Part of a small language model's weights.
Size: 3 heads of 32, vocabulary 22039.
Each number is 500 + 25 x the weight over its row's rms, rounded and kept within 0 to 999. Layers, rows and columns count from 0. Numbers have three digits each. The size before them is the row's rms in percent of the matrix's.

# layer 7 attention query, 96x96, rms 0.136, rows 0-76, columns 0-47
070:514478508477504482534514515518502506518542522524494523497530478536463471490551484502494488505464498512513515443515516484512478493512477491546546
060:531493498489505511508545500477546490512515562508535527528493503563530535535502441471525546502482525534499522496538489492511498507500501453497549
068:521532492528499529513542489510490478458505532511503501525516467488558546532441508475551486530504512506510524509511530491502508538485544448507486
062:538534470558508523512517535447478515498513509509507512500501465508535533509538488546494504520510486492524517477550522471508509502497497459505536
067:497476483531507508524484531490520513528496514501507523484496471498500493534532510486448495500503465484497512487515502497541524544494473435476563
102:529566476503519484515520489509498508483523477508514506527468486547536559488510494514552483503474505525514504490508506478480526455489534490506463
123:513533485513515476455523508493497493529513520501470470499461514563479462511493493482512513507525485532490514497494456519497490466522506511506528
135:452475505481507536510526515520505494474527505507515515503479517528526484498526503505522455535543553506480517483502522500500476413542559452520485
139:473500504546539472506507515500508523490525480507547521493492521497497448501516473482521517450466526484477514534491534539492540534525527465485514
144:473515514454505515526495497477501470496518565469548486489525519478538479491506510487489492482571500498484512517464560491536510518469497518531524
129:484506554484527492502548484493562494507533553498481486513496512506489475480508534539516545541478526477499486492499457481537492523494504508510536
137:487491508491516488481528448446505558478450497454519513513505484509573486493477473537447496495519532546551495516488508479503503475483482452491484
057:466464521517491505487463494517482492497498467451474462512492535490490440496505529499506446460485515496465490467504518483459503492512441520482489
073:536487528470504497521523481482535502552504518518541517475494473517485498483491459506497509520491510516516515483515516474512499442528497498541494
077:522501497476495511518541483497522489509520518510519486517516483531441451506496485496494482538458504515532508487503522470493494445480551474539497
084:520538493503510475513550497471521511505545530533545491496492470515482524498495478513533534502498511549507541499514525492472488471508495489497490
075:536517493513501482521552508478479490518534529527521479522506487505485528491499477543514518501492494534496536475513522481464486461510490508503500
082:510473522510521477467485514483540488504494488502512507471483493542498438484537507447484472514533514489527512508491494516543481526488512476480508
122:492483496509526521485483540486490522497505527476443501461475482468523507491475508521504495524506493482534489490509527516549485427509476503491483
127:479535461475531506510487540548489461497444529504500492520520478531555521474475507486514446474485520508487477507489456485491504524510493502506449
139:472534480481483482522528495466466517520519520487513465532521493507508460457476509452483513521527518487532510485485431492445517502467448495533515
146:497527523503499536458495517531489498522492494536493492473555489520519500481523509481476506448484470465534495511494506504524506476460568538490498
145:504523488504515501450512539508497516486530511509485511498471514495508470506473497508479463478476488516541522559515476489510570483472524513495511
132:521480475521494512454493511496504503497532523484479511467526479521471483527491503483478496508529504502480455514487474476472528472498550443491437
144:544489456472466493468489463505474530509488488454473512527481519518501517519526477507457514472496490484491535532511538502487471488488505508507521
139:501495491531482467527535470512467559451547499478518471512486505449459470453500527490539460502484490480452495482488505520494471540484522498520524
147:515512512498468556502471497468492538497508495523522508531486489441483527512513480502510492518498434475496487496496507524497509533520496502456508
117:442507532498453519512507476487494481509513502470522486500448463497523485502519505486498520518478515500494489506521538497505435489463505520452495
127:500504509494553469529490518451520513559493476448471436507490511455504532493481531503469475472497545502498483512500558512505506545511520507510480
132:490540526475518500488493496471464526441493526493496528532495556509472485520494504533446514490502528561548487511520494526523507509516530488513492
131:468501527459515490482493497513508520501545525520499503531458467507535478490503460513525480552496433470505505528499551514459505518521506516531488
146:539491462459538479484545508471478500508474472512504494500531461457469457531517535545499473534509508506481527487493513504501521513507534480483505
077:512495541491514515477476517499493505523531457495494518510505447487520519474522473463527515489543488511531544505541485539488464541484477474484482
068:483464477486481507528511496481513511501485528490537465481523516513472485564484479490494522534484502513467487507497498500507486487504515537555529
078:512496483537481534490501474441505499544490481477532481493548493537507516524546525504505534478548482520510504465508504451493521490506495538521546
089:454462519474492504531477505510493477493478536515492491480489513476459416522460486467497510510458540509535527515519476545484523518512546532531472
078:524527488500505535471512503507504519543510521524515484512474455509507567497513505497518481483533497508517519528560495457509529500505519486490544
081:479524497521497484526500531471493442485516498542498508492488485488545553479543498487499505470530490491509537483510506474507505513530470501503501
109:538483465525470464514523518506516511551490507502537466493523495498500519542510474469506483502534508556490512471517536462498526497503504528523529
090:555510482531518525503443509541508468502500528502484459512485465523521488509518477530513513517476506487549484507521509532512543474444539504515484
090:497497492508510488426465505507486483460485529506478499553507503514526530510489519503515528496524515512485505487489491463494521516455519490529460
094:490491447534507495484500510513462506517507450513512506501462510493527517457513534542511469473550473508491464507482488471501530501518483539477488
088:467494493511497507510494495554489492472503517486505448553515481493496474523506498528451514528517504515503525489546480517483515466517525480461499
091:519475493486471477514485519456477527497462512541493524454494509502524481497504484533505507536509450486457501511501486474526497527495513491467512
060:461490515492515518496510479481498492497478477508566488529532479517470456530484479487476515539540512498471493507486514475499535552540545489514537
068:537466455497478503524480498536519500504459540517505484512504538480473507517491547509473465510435483510475478489478506458516545494491498477526482
069:500454492491483467520520529516451513494490519487489516491468537498523496521479503497476505480508500463474429511467509462496510450492544509495509
077:485525514507524513443504498540502491501525518469450530562508506532507502444522531516476492506488470490499515468466479506500488511475504477471483
075:517508462530453518555511478482416491534495551502498480462519535514519488518455520510487515515507492479486470467520503486507516480484529511516511
077:482515462491473551504489469473501502500495445550496489509467503510506533521482521501493524479500451454496513518526475477528483510531494442486526
044:496534504544495464466519498526534468494487525463513511473528492518494500518526478487481523544520501520485457521538511495506514485532527512509455
077:522559535509450523505550500516529473488473511475532482505449512539504520473458506552506492462503485532478502492542532511505533505498490479521525
088:519490485457517494489508485510547487512507548497498476502449524529458470493524526469512522492509505506490479556482482506469509499542488545493521
080:457492495500500494496434507520550479480505480462493481513525542531505508464528501517519515502483506467477508466512518502456468530516502447511512
081:474505523491546547522503529503484528506536506485485449529501548491521506488494464467495537484520532506508497516474519503530486484549526475482500
091:537505497491530497469505523529521492509531509465474485521517475510511553487550461484485496483493479527513485484498496523544478528497522483453493
082:476486477482498486475478464507487488481493462504501527524509531539522541499495476483548477500521471471531540500514449521484500454458532505524476
081:467530424488506492514480487517515480482497502473516472519507508493484533522489533490483507486423484546539538490500519535505534474537484467558508
080:532510479466466507484503500540470458526500521464478500512498486498558507504479470449489519474465518477512500459490473511499486482475487482502535
079:502486533479477487508513495483449474513493506546490518546533457512452541491484504514495491530460521485511509503466552501541492500504485478507506
079:486508471495506547484469505551520485479535534476492490492483526496520480512482472450457500520482477543514490487528505543523532507493476479511467
096:537538504478513498468519478530465520490502503549449505538484519489530550514537529489517505499508518468467499480501515486535503492518495481475486
086:497478486488483477466545498508490522520506539516505498490504465515497533536465481516533462536470508510488508522491505508524526562489458482524539
082:517493473492485499512510480512564488551504563496505501477474506532514511542449481489497518545534508507478535482526466568475446470511494510471502
071:505520501490510495504515483439540520530500498531525514514477442483497534548462520490541508472483523475489511527476527499529502527525473466508531
071:468459479493506529488471482531489513481493467491474507475528525470503464493537549514487487482493440496493474503475478527502476458484537526518481
087:449482474521519507526444475530477502494511430499484507470534524448513485485545576508509491457493504487516501527459483506499501488496474512509492
082:475468515498494470498540497513525504506536485542543512518491485552473549471502521507502471486498499496475478490520495496475518491499516471492478
102:467509540482523517481502492482500506486549468519483512499450519518525538467500512551513508477481495489477477481519504467498525462522504473480481
082:481488503508463516480448499497505497525493508483483487515485484467519479523494467476490523492524481504559505528511511493546520481477486516507556
107:483501501495569487528477535476472472524451508520445456490510476493520503478509462488522568491509501498500508492502539506539484511504488496498455
111:468548536542497509515537532514511486483515498554514483514493505538491518473515518488509496499446505520512491445516459477508481498492512474481495
106:531481501564470477449422468470508519506540498482475468473483515508482513510470485491517511502517501536499476537526505473490518506483457496474514
116:457513490523492486477483470472516540524525509467484538514535523514518496472474530525465483491519521478476540466455485517507462527499483538507471
124:490517532516501486520495469525478514522486524474464497484495504507483492518515481458453532486513482495522466533499452530489486494502468504505500
112:516554452496498521480502470493452438494473495533528502512516480507488508509469489486487498515546514502492478517524517448491529519462491504514458
065:490484525490493492496564518471486538467522570526519507476448458492494531485497487517521514521453490513512475457541523466508539533528503508479520
# layer 7 attention key, 96x96, rms 0.143, rows 0-76, columns 0-47
060:476481527519517489501500486474511497479485488474550482514490492473506468492467530510489509501521510485492492532476520552516501472536506527470493
057:479479519502494474466462521487469469474500451508517508485515532483487457480478492502502507520491493468474496490492554486514512523519482516453482
057:530473535479508461501491506464517519496489436516551512488450490504444454485505483541500537489516492540524490487482493486504494487524479542496462
068:487477495545539449531491452546487505451521496559502487482514489507441492489533515485493481499454534528500533499542496526463522466494498486518488
055:483513495520538513505510453526510490451480491517487494462514494511457474495495519485514502498451479498501470506498494549504520486475537456566459
098:485523519466508524529504507505481508504548528494489463517482499495506529486469498527492513521480539515476522492529514470492511471520441512492523
145:538471514481467445468524483494467478513507489530498485509495499524535551523498474476493462503485529492480503491522491488529512511538510510534528
144:465484489511440550503529504495506506508487503492498506527460493534505544482513492489507517498502546535499475498464513521474531506520494486509520
143:535539521520479542498500494465500498490502484523496509521487466496548475472554501480475526485519516490487479505574512539457521530523509491488511
133:428547514496458468477496506474513513512500518482531465494517476507489532517520490551494497454529492466499526496435486478507489507521512491541463
132:526473516452493481496493484523480471522474542501500489522503507484528515503479523521522547483504535462511496552484495478520463541488519498482466
133:501443507535496525477526489537512530490461525465451530514497495519522491514517516528492520491508517533533483490480488507514483506478499489477493
060:551541475502548540547537489523484482509489534467511507504507475491522551532508493453502476500508487537519501505506447518481523459454485471519481
066:540511496518535506535532467534478499462484491521505478477508437516479515516530496496471494477507541540513503515493483533467489454478518468502490
073:491524500463557523535517477540495518462516526493491487494473465460521525528540494469526526467518520556490510506483450492491523460470497490504494
060:519483465491531522554504496553467529492512502531481494475500469536483518505517513473494511517508545528511515495519481521460474495477523484561508
068:483496473518530503532482493512501549481501496517499484455530481493474498532510548475489487491487531502485501476508486505441509484484489485514530
081:516555496475496544492524467488486494537512507484505493467506498493503503463449481554526539503513482479512493524501547511508482518482455483471449
097:537505537526509474455479551507495522497482523509487505537459501462533496524494522465517505527540494489511535518534516451546486517525510520480518
128:530550551460535517505488460497466493493521546504500492476451502536492547487535478481479494528528518497476515485518506504502488510505497486546512
140:508544476494514484498499538489497463518540481454494496468511485496509480492484449488497521480563492530510512432502495494511459510490440456466530
148:489512538498479511514435538514480556508462476547508449480534508493524489490492470573514491492499499483513443461492481534501503530459504487505508
155:504518540520512508494506537485529529483519492478471499519508469489531490515477524478466505505506496528491473457494518504494524519538515534520465
144:460472494550478502475535532466444478505461513476494532475488468520465503518513528462506460480475454532529484479497459536511523494483533485498520
141:496476527525462508509514495504523498487518488430473502544509487529476515497488472525506509497484521497506536521508509472479532487486485491521513
142:517513517474446456480529525496537473484493476502508521532490479479498454481546464474522499485494512503509460494486511487478472499486498444528499
139:496489508464475489500498490484535544513493520496478517472560502466503530511511485455534496553486484518491480534532501519534468464472453476508470
124:473479512507490471485529465495527478531507513521525498506495495454464466498498475491503522447513470520520490501480508512510452499487482497540445
137:471507498482513500534504533527484527523514461465495468502493541485556472500488475497502480488525464525503507487495524464460521499521504513521492
135:472502542511521475502486536496499490469510511473466522503499528479488503447505514485437500521518512472518484509473538503494508490489493479542464
132:508504491527475480491467584498538529525487529511480535530489447505519502459499463509521490514465495530511502487494523459457495506540491491487501
146:541462515482478477540501488551488505454506488475463560549495494508513480562515506515505504498547490491502513491479494494512516536485508512510477
077:503521500448498473477499517486500515487496481483482529492411528476524482467538549515513514470498487451488503491466479498500483458494505515473483
075:485465505488515504459457486501535464499502495522471461485484503519497509493500472504496508528517516483490520507515568520487521465522526504489484
074:496477491474507522520474492531513494476495498510486470496579508523462512526468464502503496557483516496482520506492532519467546499496529508519495
099:491506505516480497493557507500478491474544464496521520493486468505528546474498536506527492483545501500490478492481510461509474511532465469489516
089:494484520476481494533492500539537480511520515495550458469535506512487534541502450488499488514520529484476532456547520538494513521495519528546518
095:525474480535498502500456474513528549492453451532481495528524512463495503513508494535508497535505485508509510512495533562486514475500523530513514
039:460493543477515456467488490485509498452515544463523494516489466541518474478510508487499543517462511467505537498513475517506499485505486467490491
079:518515488491529481516542518514473510480500497488490444469497465508471494493458497444516509512522489507478488481495528556523462499511522553460515
078:546519517498476575489517506511506472498510528518456491521495538486489481469461500528490515493461492523516484502477516496478447501520534483506523
081:504520527471527518473480528526521523509490532479463520503472486497496464533558464521517498510443531481517487522520522542511495446480524515537480
079:522492509502491491522480479491495519449494522542530483511489510487472540516527517490497505495495523512536521484498521509542495495475458491544470
083:470488493510510518418517496512480482458477465474507506498509494513511462480520522493476521462503488496544493514543523579464472491483503475477519
059:481492504458530525458496493501517511519525502494518497495499502478513435509496519532517528530465502460525522513503490533487479481483482514507511
064:486499467523488521514500477524506491493510529524523471522616494521497508545462511507494472549483502541529534505496504532508522537498500493537547
069:527516471487502485532455436517536481521495494531487464513525518524486534548519501473494467508508499503487520510500462512511510521519498507537542
056:472509552507509495517548488471476539514505554528476513527450495491499493473477505496526521470503501492477477501509486496505479523504511500450502
057:498480470502485495499487543512535482461500473511492503497504505483466494494485456486508478487501541499503507514511516472487548463477489548500545
059:498509477489536516487515533510553493496472461522507496508521523511461465502517476513532476564507543478509469479488522517490505496510528528491484
176:482497550483519486465520516478475501473516546485491557501471480498524466478496539531499522494486483485499488520492488493521475524509481463473479
073:517476491430525460488458500492477507509528497489483460522511494470525508527525488496518488504479515481524495469511485473493467507433516498502524
078:486480460539501503536496557491519488552547496469466484522499530483524532507460495511487482506537528508459472485538482469515450535495483493550542
079:512512497495490497510565487489447526523522495480482545438497472469469529483481472519532514450505497517508495512491466499505503516461474506472429
073:498533525491518495504502462521480503438524521515474488479456526475471546507544511498523481478537493517499489500552462508494497451504510509539490
081:459490500519493523522493456515502490494517541534550523511510463513458510542503535506503500546481500460500499455518486486529487496516494529504506
076:504488525489504475491551519501426514521469483498502505525478509528504503504540518523482476464468516496509515478468496492456485514543484538439506
080:454509489463521511454517489513454497501504494502496505545477517462512526471517520504550461498531526518507488524484477520527485485523485486485483
072:466506519559532467510494465436507535497501520521515481538494524510501482555525495529497447490527485490499547502480488496471510529521509506486511
079:455506484473510509506542488520547494463508510470477479525485537471499484490458503481498490464502534496498502435534519469494489433492469517485514
067:540496533507537528524534518485481547485502463524486466541540497489435534459529473548528496469501542502479481526482460477494531511496503525478506
087:471476507477548471503503504511540499485471521488474459497461468502491484454501450497524535541506461495531479523502514513499513469489516502476511
082:470512506469502554478527516508545509487538453475496489505520496462542526490487517536490525509502551511473514480478497469486498486494436531475478
075:481526479508503479467484523472523498468506532511494452542518497544505517527502474508497510510482494491485485481471516417540519533510504480496481
072:521513462506473501473539489528486498509532549496460504508503533525548533483515476553530521526508511531469513505511476496509445495480529525480502
065:502499469473471511511497495518495512502561486483433522481503538479536523475508514507503505558495540512523495493506531516504507511489526471483501
081:509479478523496468480513526477517495485527505477498511538498504461523487462512438468512565544513484483496489470540511478562535515477503492503464
093:519528493470471505507515466512492541516520512523495447493502500514493461517474509527478497517508541467504477539518502510466529499523501487515505
098:497482453511505506507454454525499469509495450461489510485503542469489508488509501496477490459529508492517474492530459514454481535475529495498529
080:552463532493490541510539487501495481490482530494469565515467464488504461527488489449458509488532498465530455498486492513518498505441513523526461
117:515503523472579505520506474487519494470522495473510477471499507428499542500497534465491515501564487484528537510549491525514519520486508480495469
107:505519505499493497499489468470508471486509475577499481486464500481517498478501528472481482528465514500506468459520519506520499508512515472525522
112:494513492572533459427504500489515488476481500496507491495541492474474495521467530462517493481471491536516493511492499494517519486461509525478476
124:508522517519496450471503484526557502505513510494472544512478553480507481464539511547473480496552526463480506488475493477506504518482497535530475
120:486490516509548483516508529485495486521466490513500500470506509493509484480512463475484503518500480464462462511506502535525489455498500496503553
108:478559493532534490514515514501485472480527460490505476466492484526462520505440468516490460491512460549499518445484493468511548485521470493519469
062:493491478495539532493458513512492455479471501517511462508503509474498509519517521450506474487554507543479545472531446504526505488462478505511474
# layer 7 attention value, 96x96, rms 0.12, rows 0-63, columns 0-47
085:521521495494519524514453467495519511519487478524503501534463493503465490484486520474440486504524471475553514519453503511525498517486483543482511
090:543532519494516498521482457485534493513492497488482503501492555480503491476511534516469470539486438495494491489519469506541513509529504477504486
107:538522515439488533435504512502536463509504496517511519501514500473501498456448505520490523530495498547493449463548477519499520480460489508459510
088:491516538484484458503519490466525480510486508510497467535500469533505508458499513490524571487512512521540442498488515490545515496530494502521532
090:491500465530515519539520505449540542552518485492507505553481520523481483538459495487512504517511485489544488458482470522516519457486464517520458
099:493488551461479530485519470520478507535544513543488485462533507467510502514504493486491498500485485501505509491524473472505483487504518493461471
098:558508491520539502521487505472500493515510491472509492526486519502529525524526481492474499499539516475474477483517534506470480453499467466468505
091:502463486474507463530499522500469499514512502473525507524510479526492507483517511488500498505452536482513470531487465496495485501508479533560488
098:508464494500503526516517525493500477528512469513448499552473516501474484497539518490492565526485495484501531498467522517502568545507507447492514
091:525487483547515499489509492512522512466495521476502498454487534465493486479500522470502463517485511516497488471498483506475508530430492518475516
095:493528514508488499466504530486478528531520484499513492518490524513534505483515472470514506509457515500524522522492514471483482479577501510482496
105:470503493538501495497499511494479496481466505509501476516457492470508519520513483450535493529485517534495500538472514510478480486481496504500559
086:541485472469492485486491487532513513484517507528522513439499530487472459526482502530488534541487505538470533526484473509485517497526511531493520
105:460498446536487507498508503515511496537504502509459471511483535504485531523527519478510554531444498459484559492487480499469538473481455476495485
099:500488483474498493497518526512451517460483520471498500467515534587483473513480501476468490525489436506538496511528500464480504488530473503547489
106:506485464491485532452549480533494504489506523479496471487497520490519477498503524512515511514467470532468543496523454538503501474522517471522508
105:484469494516472495487501536458461501504514523559490484512497465469498513481477518503548537481473534491511510537463500484510500516500508501470514
095:509508502534468511470524525486480498509489491490476457484526502542519511519505478486485538487509521467526502465446545496474498498474491469537477
098:520473464474528446531553490535496494498533498492481484483507526467496467548515500518556528514510489511520484529491496508474477488437487507527492
099:504553507504482466504536515453517482481493531485515471482493519514489476500445464563475512515477511499452489512488504467489499506456455540506514
100:514521501465500521476470533486539501488429539503489477461519477533498506520492495519452496465513524534488531454482517523492457488503509480535520
091:488496496519523533518521488529508514527506494515472524503469480549461481497537488497491489478509458499502516540472439501473483500483467507515492
091:495478485491468487527482493531477484452454503527486462477477515524478504514519518506494502523510520500513530412468475559489523516476466502508492
102:477473539470494497455507543453501532497488505498512498525501465491508497507493526466522512504492503541526516465492514452439502471477494457516511
101:495512485501518492535491477509525498459509531492455524476536539536492499487476535522525493464474506519525511511545468476514545513474491517497553
090:513531511485509519461502527462490487467502524493508487498550523484444505493486481482520491501558511458508507502527506457446479505482517495496542
098:486473489486497513471519503543482494525553482531503515484495520516491473532499482509443504489467484485515543513485489497556506502477514510479503
099:492532476498497490518573526487508506509515477528523464471471472498534502492500499491480494500529500467467538550467467498487539468504473467519440
097:509489479507512460493529462515504543503527539516466523494514511454488481470526499543516451485461487512476508500497484482541547466516485487531529
096:489473503477460531521476527493487529506464494480465485452510479521536509533550496477502476491503489464458498454493494538464522530551509479524438
103:504462477519531505512521475462510531529510474502470477476540541507530499525517507527534509503483541536502517458493504495522502485504509492515495
107:503481524477492523494486523437505533518445533471481502513519484508479504462512560464493478491493557505514514489494521500508507472493539522490526
112:463518509524497508501501414508500527477491548517506508549446497502445511518431500462500503501474471547495505502456496493507519542479474491528521
122:524492449513550498478519535477519511474510471514487480493487511476486477479535480514513484504494525532497506484467554510477481546543484529461459
117:500501524534524499478458453514530456462522524466516471506499476501470500501500502499542488500521516526510502486522523515488561542475477529489490
105:498489530499483497549488513539494526509502545465473503572479495456502538490533498533466514516480479489442505487452491491467476516509458524497456
115:517494472473564499502449503503501468515525504481502443466469533494471493516475519469524482443520500513516511508505533469471546505485475529468477
103:445520466509527499489508474486486490524537487508497443484477483515451527488496497509530525533515509472466444508487509507502516480516535523491507
101:454507509473507498521521518528494515493556533495516470485467492474497518491492520478503507451458497526514471510506518493503453516513481488522476
112:533493507491510467489481477529438466496471512489566516465503510513529467488517523552524513490501499448437520518471497454506508463466508468518525
101:501571465495518508544515521525502516503466488446502537509497529469509543463556540529508497498469492483573503525522502493535469512498510473493495
117:459527503458543527513538519520521501469556531494573473514491516510524504483528490503523506480462472498497504513461514488482495494515501511511478
113:455480496496465498498511527547511530569494528491507523493457529495512541506481484484473514481533485447505570470499504522476492459507491533486546
105:505486516543521488538461448460489508503483462540445531491528486510471535464468480513531482514505498523472507484502482481517501513494470509520514
097:507484477514494487499550539464465499469484459531494527489469548521516513497474516525522549468499475487513535471506440500456458495474547517460481
109:513538504481495520456506506497482511546530493517498463531502504508471494506477514447498502496484473521478477506502503488529515519468525483552482
113:530460498495505464455487516472484537498528471536463524497475509483490499484477558476507517488501535524505569527499493524487518542494501497509480
106:501483529489491495548487468461552534489530533459528488474493480532486471524522479507502484511486513559515483485498495498480513496522504488485514
091:534516513500513474543483472503473478461534572516501461529483494501483501529515499488483455460523426496478491480491515484469484497445483511528502
107:480525459508480550522500479507496461536467473497473529518466511506488485489484465497462479505496549511485482484456474503523522474592508486522468
104:494483498463560509486520511533527508507542538492537465484521519557486476485517486504483490514518518510460542492481540488473486520497457505471524
105:486543479459471557449522518538490511485497484464515473500508511495496531478532505500471541458477502516491435509464520508482532452511507528505446
113:482534491504474505526518470489530527481555551558494469491484516492521502530534510504458474527437519504509499486531516473529477515516503488482473
121:467517483492526563473516470506492518533505489487503478498488490530487512482467438485503509534484526523524489503495478494495462498484511489534508
109:494498451521532474482518499516500479538440474485518546491491539482534517501470488492524540487498517494486553517487494492470494452551501495534497
107:480497492554544540449482507472493526513525486466530534495532518480553528487514528471519513528539491535542536475479503480486469494481540507508491
102:518534470458484549529448483473510436485497493452474481488531461499515522471485478510508535448465524513490528526467491519491486458471499535492468
116:492501478503494544449497491503452513531536497472466514503465529450504530507517503515482506511522485493502471461507494472510494444478486494550510
118:493493531506484462486506519488500504510514505507504528506512482486480492525505480514500525490506511512486532521513519507501495527475447483423496
107:523471502520491467556544511492475570468532552498490504488488486518502467500495484465464451515514495551492489511528518529505502483480467491468523
108:516494503514548505510506465493468502515505457551475488506519529536455492529537492524567474526517493516552471475487554476495537541511516485525514
119:487496466498519479516469476544504492496478511496487480511491501547531510482521488515518487482490489510488497529484473478450530506492489478497479
101:506459575523523486489447495490466499495493514515542495490509491473491504543505510473540497505558511476494563489503506524497518496482498501492503
102:493461516452498499494488481524525489553503467490537515498550497509496494544531516492517528473526455502487480535485467497476512480537510534501509
# layer 7 attention output (transposed), 96x96, rms 0.109, rows 0-63, columns 0-47
077:481486516475537502514488509519487489526527469486559515520461533523491511501532473468484487527467543534508474512547522496451503502525484447472503
089:535526524493445510514491463503500504545490488478516488495520532523516478485497560508478463487485477539525510517456508530528454496499507475484484
105:503505497536497488489495520488482504517503483530463540480525534488498522510510542479490495491492504452429448505465541498491481473506501506506518
098:470486506489508484518491501479521503514504472519460479462500527510506526510514540529512508502490516503522514515544495483517555502515491506492488
087:470513494478506476492499526470508528488511507481472484519470534555532484483505471520510537485478504521459487477469463480501527509500510502526523
098:494476538486579506510469469503497481503482525535440510511473491529509493507487505509528448487475496488490546486482525481463500479513510507500518
095:487484523540463445511524506473509494446524516514525496476523525504481509511511467473481509506535476555511499483520508511526493468511555543534517
093:535509508504521533484500560483505537525522478517508466503519472491483538515457476479498487572517492497492490493506537475528525501476477555521514
097:439475571469507540493513475522496439527528513497453473471557488461537493474514480525495495491463444515481503501468494501519542500520542504504489
097:534495475537510500525485518515497461545472501505535479503554496525549498511510513510486522462534508509449518506513514478456470485497510494528513
099:535544496508559465491510471531515547506487482539483518513483448484581499504493520498490521536492504481506484521497455489541481473503491492519485
102:524502526487505486489510538461463522505510491497545518429507467510509460497540493539494503470501529467524561495463534534449490519486483558481473
090:513507509509533493541488521474486522450522522458490505498500518430530507490541520473510502465477470494483502453518506462500498512488492527531506
103:529528484517507518514530532487487508497537502507494465456490479502524481523533531518488523454523513550497482508468507530503523491508452504522536
109:500500502500514472495499507506494501478503503479512486525559493533486508509541494501501479500488503488511496535525500459489536547493494511452549
109:483531455485483525464519510491490507494463451529488467483532476477535513481502500509489516496483479508490503506497491550542477481496482524496477
117:492498498514556502503497532500476519510473528489490523540447457486532476496475497518491500524503463516478508517528511523500470490505483480532513
087:494479467500513509524506551511473550522485544499536486499518486497519503499504504467465520492490499528509515471512526516520540576498514475481500
100:487528454496510498518505500480503530529491496461479477500472553487510504476530490523486478473529517483572481467490505481507555506548494508566540
092:496505498551498517481496475485537505486499529504485533480498490537546521548498538533462516517493526491520507430471484534505503497473474508520502
090:498510442466489492515479523522508491490472492512514480487526515510486548525489465472483475509493501503484506455505490511533520505497497498485544
092:538525492506512498487514508497516482484551469497487484508488509510502470567451518508520509504512490505480511524551508495503547518500507475537550
088:485497480512485465507486486501470499487462450491516503456526479471481492502490508503527503457502482466491528501503479514502498480522470507494520
100:456524540444498495487503498488480520507487519491480520504522493520579498524466533499555550503490518468506526531499500528516518478474499521501524
116:445534495541482506539450486497489463498504511512490492523556493509463486475485531494491523504518503470508492504470522455481494505511496504502512
083:467515486523505507517496506486574552506461502452513500520529487516490491549535466490473512477485479463516494478482508528510507464480510476479550
091:492552470500553537490525512502497491487489479511457511505513496511520496493475477484486519493481489504509483553431522534457506518510519486488462
100:453461476494473514500562500500512523461500497490495488504452504471493490552455507497521489509494515500496460502484454499507468514505535475513536
094:499451449530503480532518497486503519506497520529472506490501443473496540459487526554523513481507504529518508499525506523487471466494534459492515
093:544483495457515550538510509486524478476473470514549508496504500450524501519471491512510529481457499502532538501504502492524520520462534502535472
103:486520433486477513507477499482515515489528475502487534514471481468520493475500474518504532483511492544490513487474546451500489505568446499493508
106:464521537438514447488502461487520540517473547518519516520521449525499509520492493469490515487503488486463485520457508514506525537474479473507502
111:512496501513497483467522480511538470507470549535510460546475467496481478521484512434464479508447486512492483526481511537512502469492498471510524
121:512519433514534516477501487497571505491526475477491524500565475503464467507527493448543487492496499553500506485495531488462496537551485524512480
119:499497520518527488493495450508485485506471565495517492496484515470466497480509507501519498451522487554520480494542494530506491528493468504528438
107:508456519462486525524463510540504491478500518446493501541513500484479514490513487537469490526464487506426496521502501504495479489527498542532465
126:485536486491557476511477519515502532484512514461498444483507518473480445518495479431518510484518497522511522490515532472500544486525530523489497
105:467510471511474498511476489517463513541498489535522465482483491503468493521483502503509497476531488505498506502550480460489529502455476451484505
102:476511480482552517535484498510508485522531529511557452500476502491517474514519556538498497466467527478536507463493472506502455506533508514522501
119:545530529501461452501495459541428546498506530519492504492490480522507526480514477514504502471483530483448542470477508465489528482470488502516478
104:500494488461510547557514452517483492502512496481488484533497540526489496485535516515503540512448546465539459485500522500495482506497530504499500
113:492529475481530490528514488533518473534500523485543493552525529497532478487476483521466507485466485490460488449481501444484486532489510507533499
115:479491513512471518526493512524541547505488536477499493542502528468525510470522509521481507504503498487501518477493493499480524480472457505513510
110:498479456536538518475496480516473506482476486531510493484507518499475523524489488554533496512494501490530494521495475535509499501494532491518504
095:484435487509497513460503503518482477490508464463508488502481497501506518452532517489451489439494499504507509438527487512464486479479517549491503
112:535553522491509535466515523495495513551509444554526470512467512501522496491474492463506447544500450536492485460499517494526511506500517472539527
124:484443520490473491467509547503504543482505451476484539485480503480545481500500502477521492497503534497510481514510492479515514557499510515524523
118:495475531552464542496528471516521466502515549494508523474560493491490460515478494527502511540477515551516529515512546471508518494493473497469497
094:508491533531484481496461559488496506516503572497518469477516469490476503538493463479494473500496479519503461451465537511498496481495518514569527
108:497514467456472527535521490477523501492499515517507517511478503536533492518489492459472520512515520557499532468516486497458527489568504481516526
108:519497519495503495491524481533482470506539529457526507524520469552499522490512486534499507542518510480465545463464528485489504571476454487530505
105:510514457516463522507509510519482513494506474474565472508496511510491471496511512492489522461483502527467406487512481484488470497483468497475507
117:503497501504478526511468539473507450476549483547502495554520520469514483488508514493485487470504495470503547477525529489525502590498516464515480
131:495537485469538520493511461498453444483497498519520493550441488496468500485453465519472498528471529517526544477519523518525503513485439481504482
109:514520488481533484500509502540480524537480512470498507513522536492544493527493477493529515456511503506486545516505497486479491461504443528516508
110:463560463528530522473490491511523529473491508451476506548554477495516513508530530542507531518502511503518500473485511502548495485474490510533473
104:482494495452477494513481495511513502491501487494512436525539494511526507519468466529510508487475493472514518508537484521469480476485519514533455
118:501511488459516530512517511495526488485521509487499511477492523475486511496506513480501489519497474513508519516494513492511539446464458481540488
113:441485530494513453467490477458532491498549510485522502496570502482470536520518543516502478485495493476498531465519497527497488541526482461465469
107:481472553472496518499526522506508504469506539493495457490500484492472497538494487475509530529565512543518473498516529528527498516495529489496462
109:458510504519512507496473457521512486500495449520474503509520527510471557496497492488532456523519472520510502495480524476498544531525473470546516
120:526517481514534485524455483550458521489525502469478518500500492540529480511493505475515478495504463539507491479481460496455480502453542477472475
109:516460546537547460478510516474504492512465502507524513470524482511541521511541493491516528506515496474518514514486499491518504502468525501512480
107:469511546484489504505495443494459513529511451470504510523540503472480504528518490486518514472522487457483491521478494496515506454546460545522491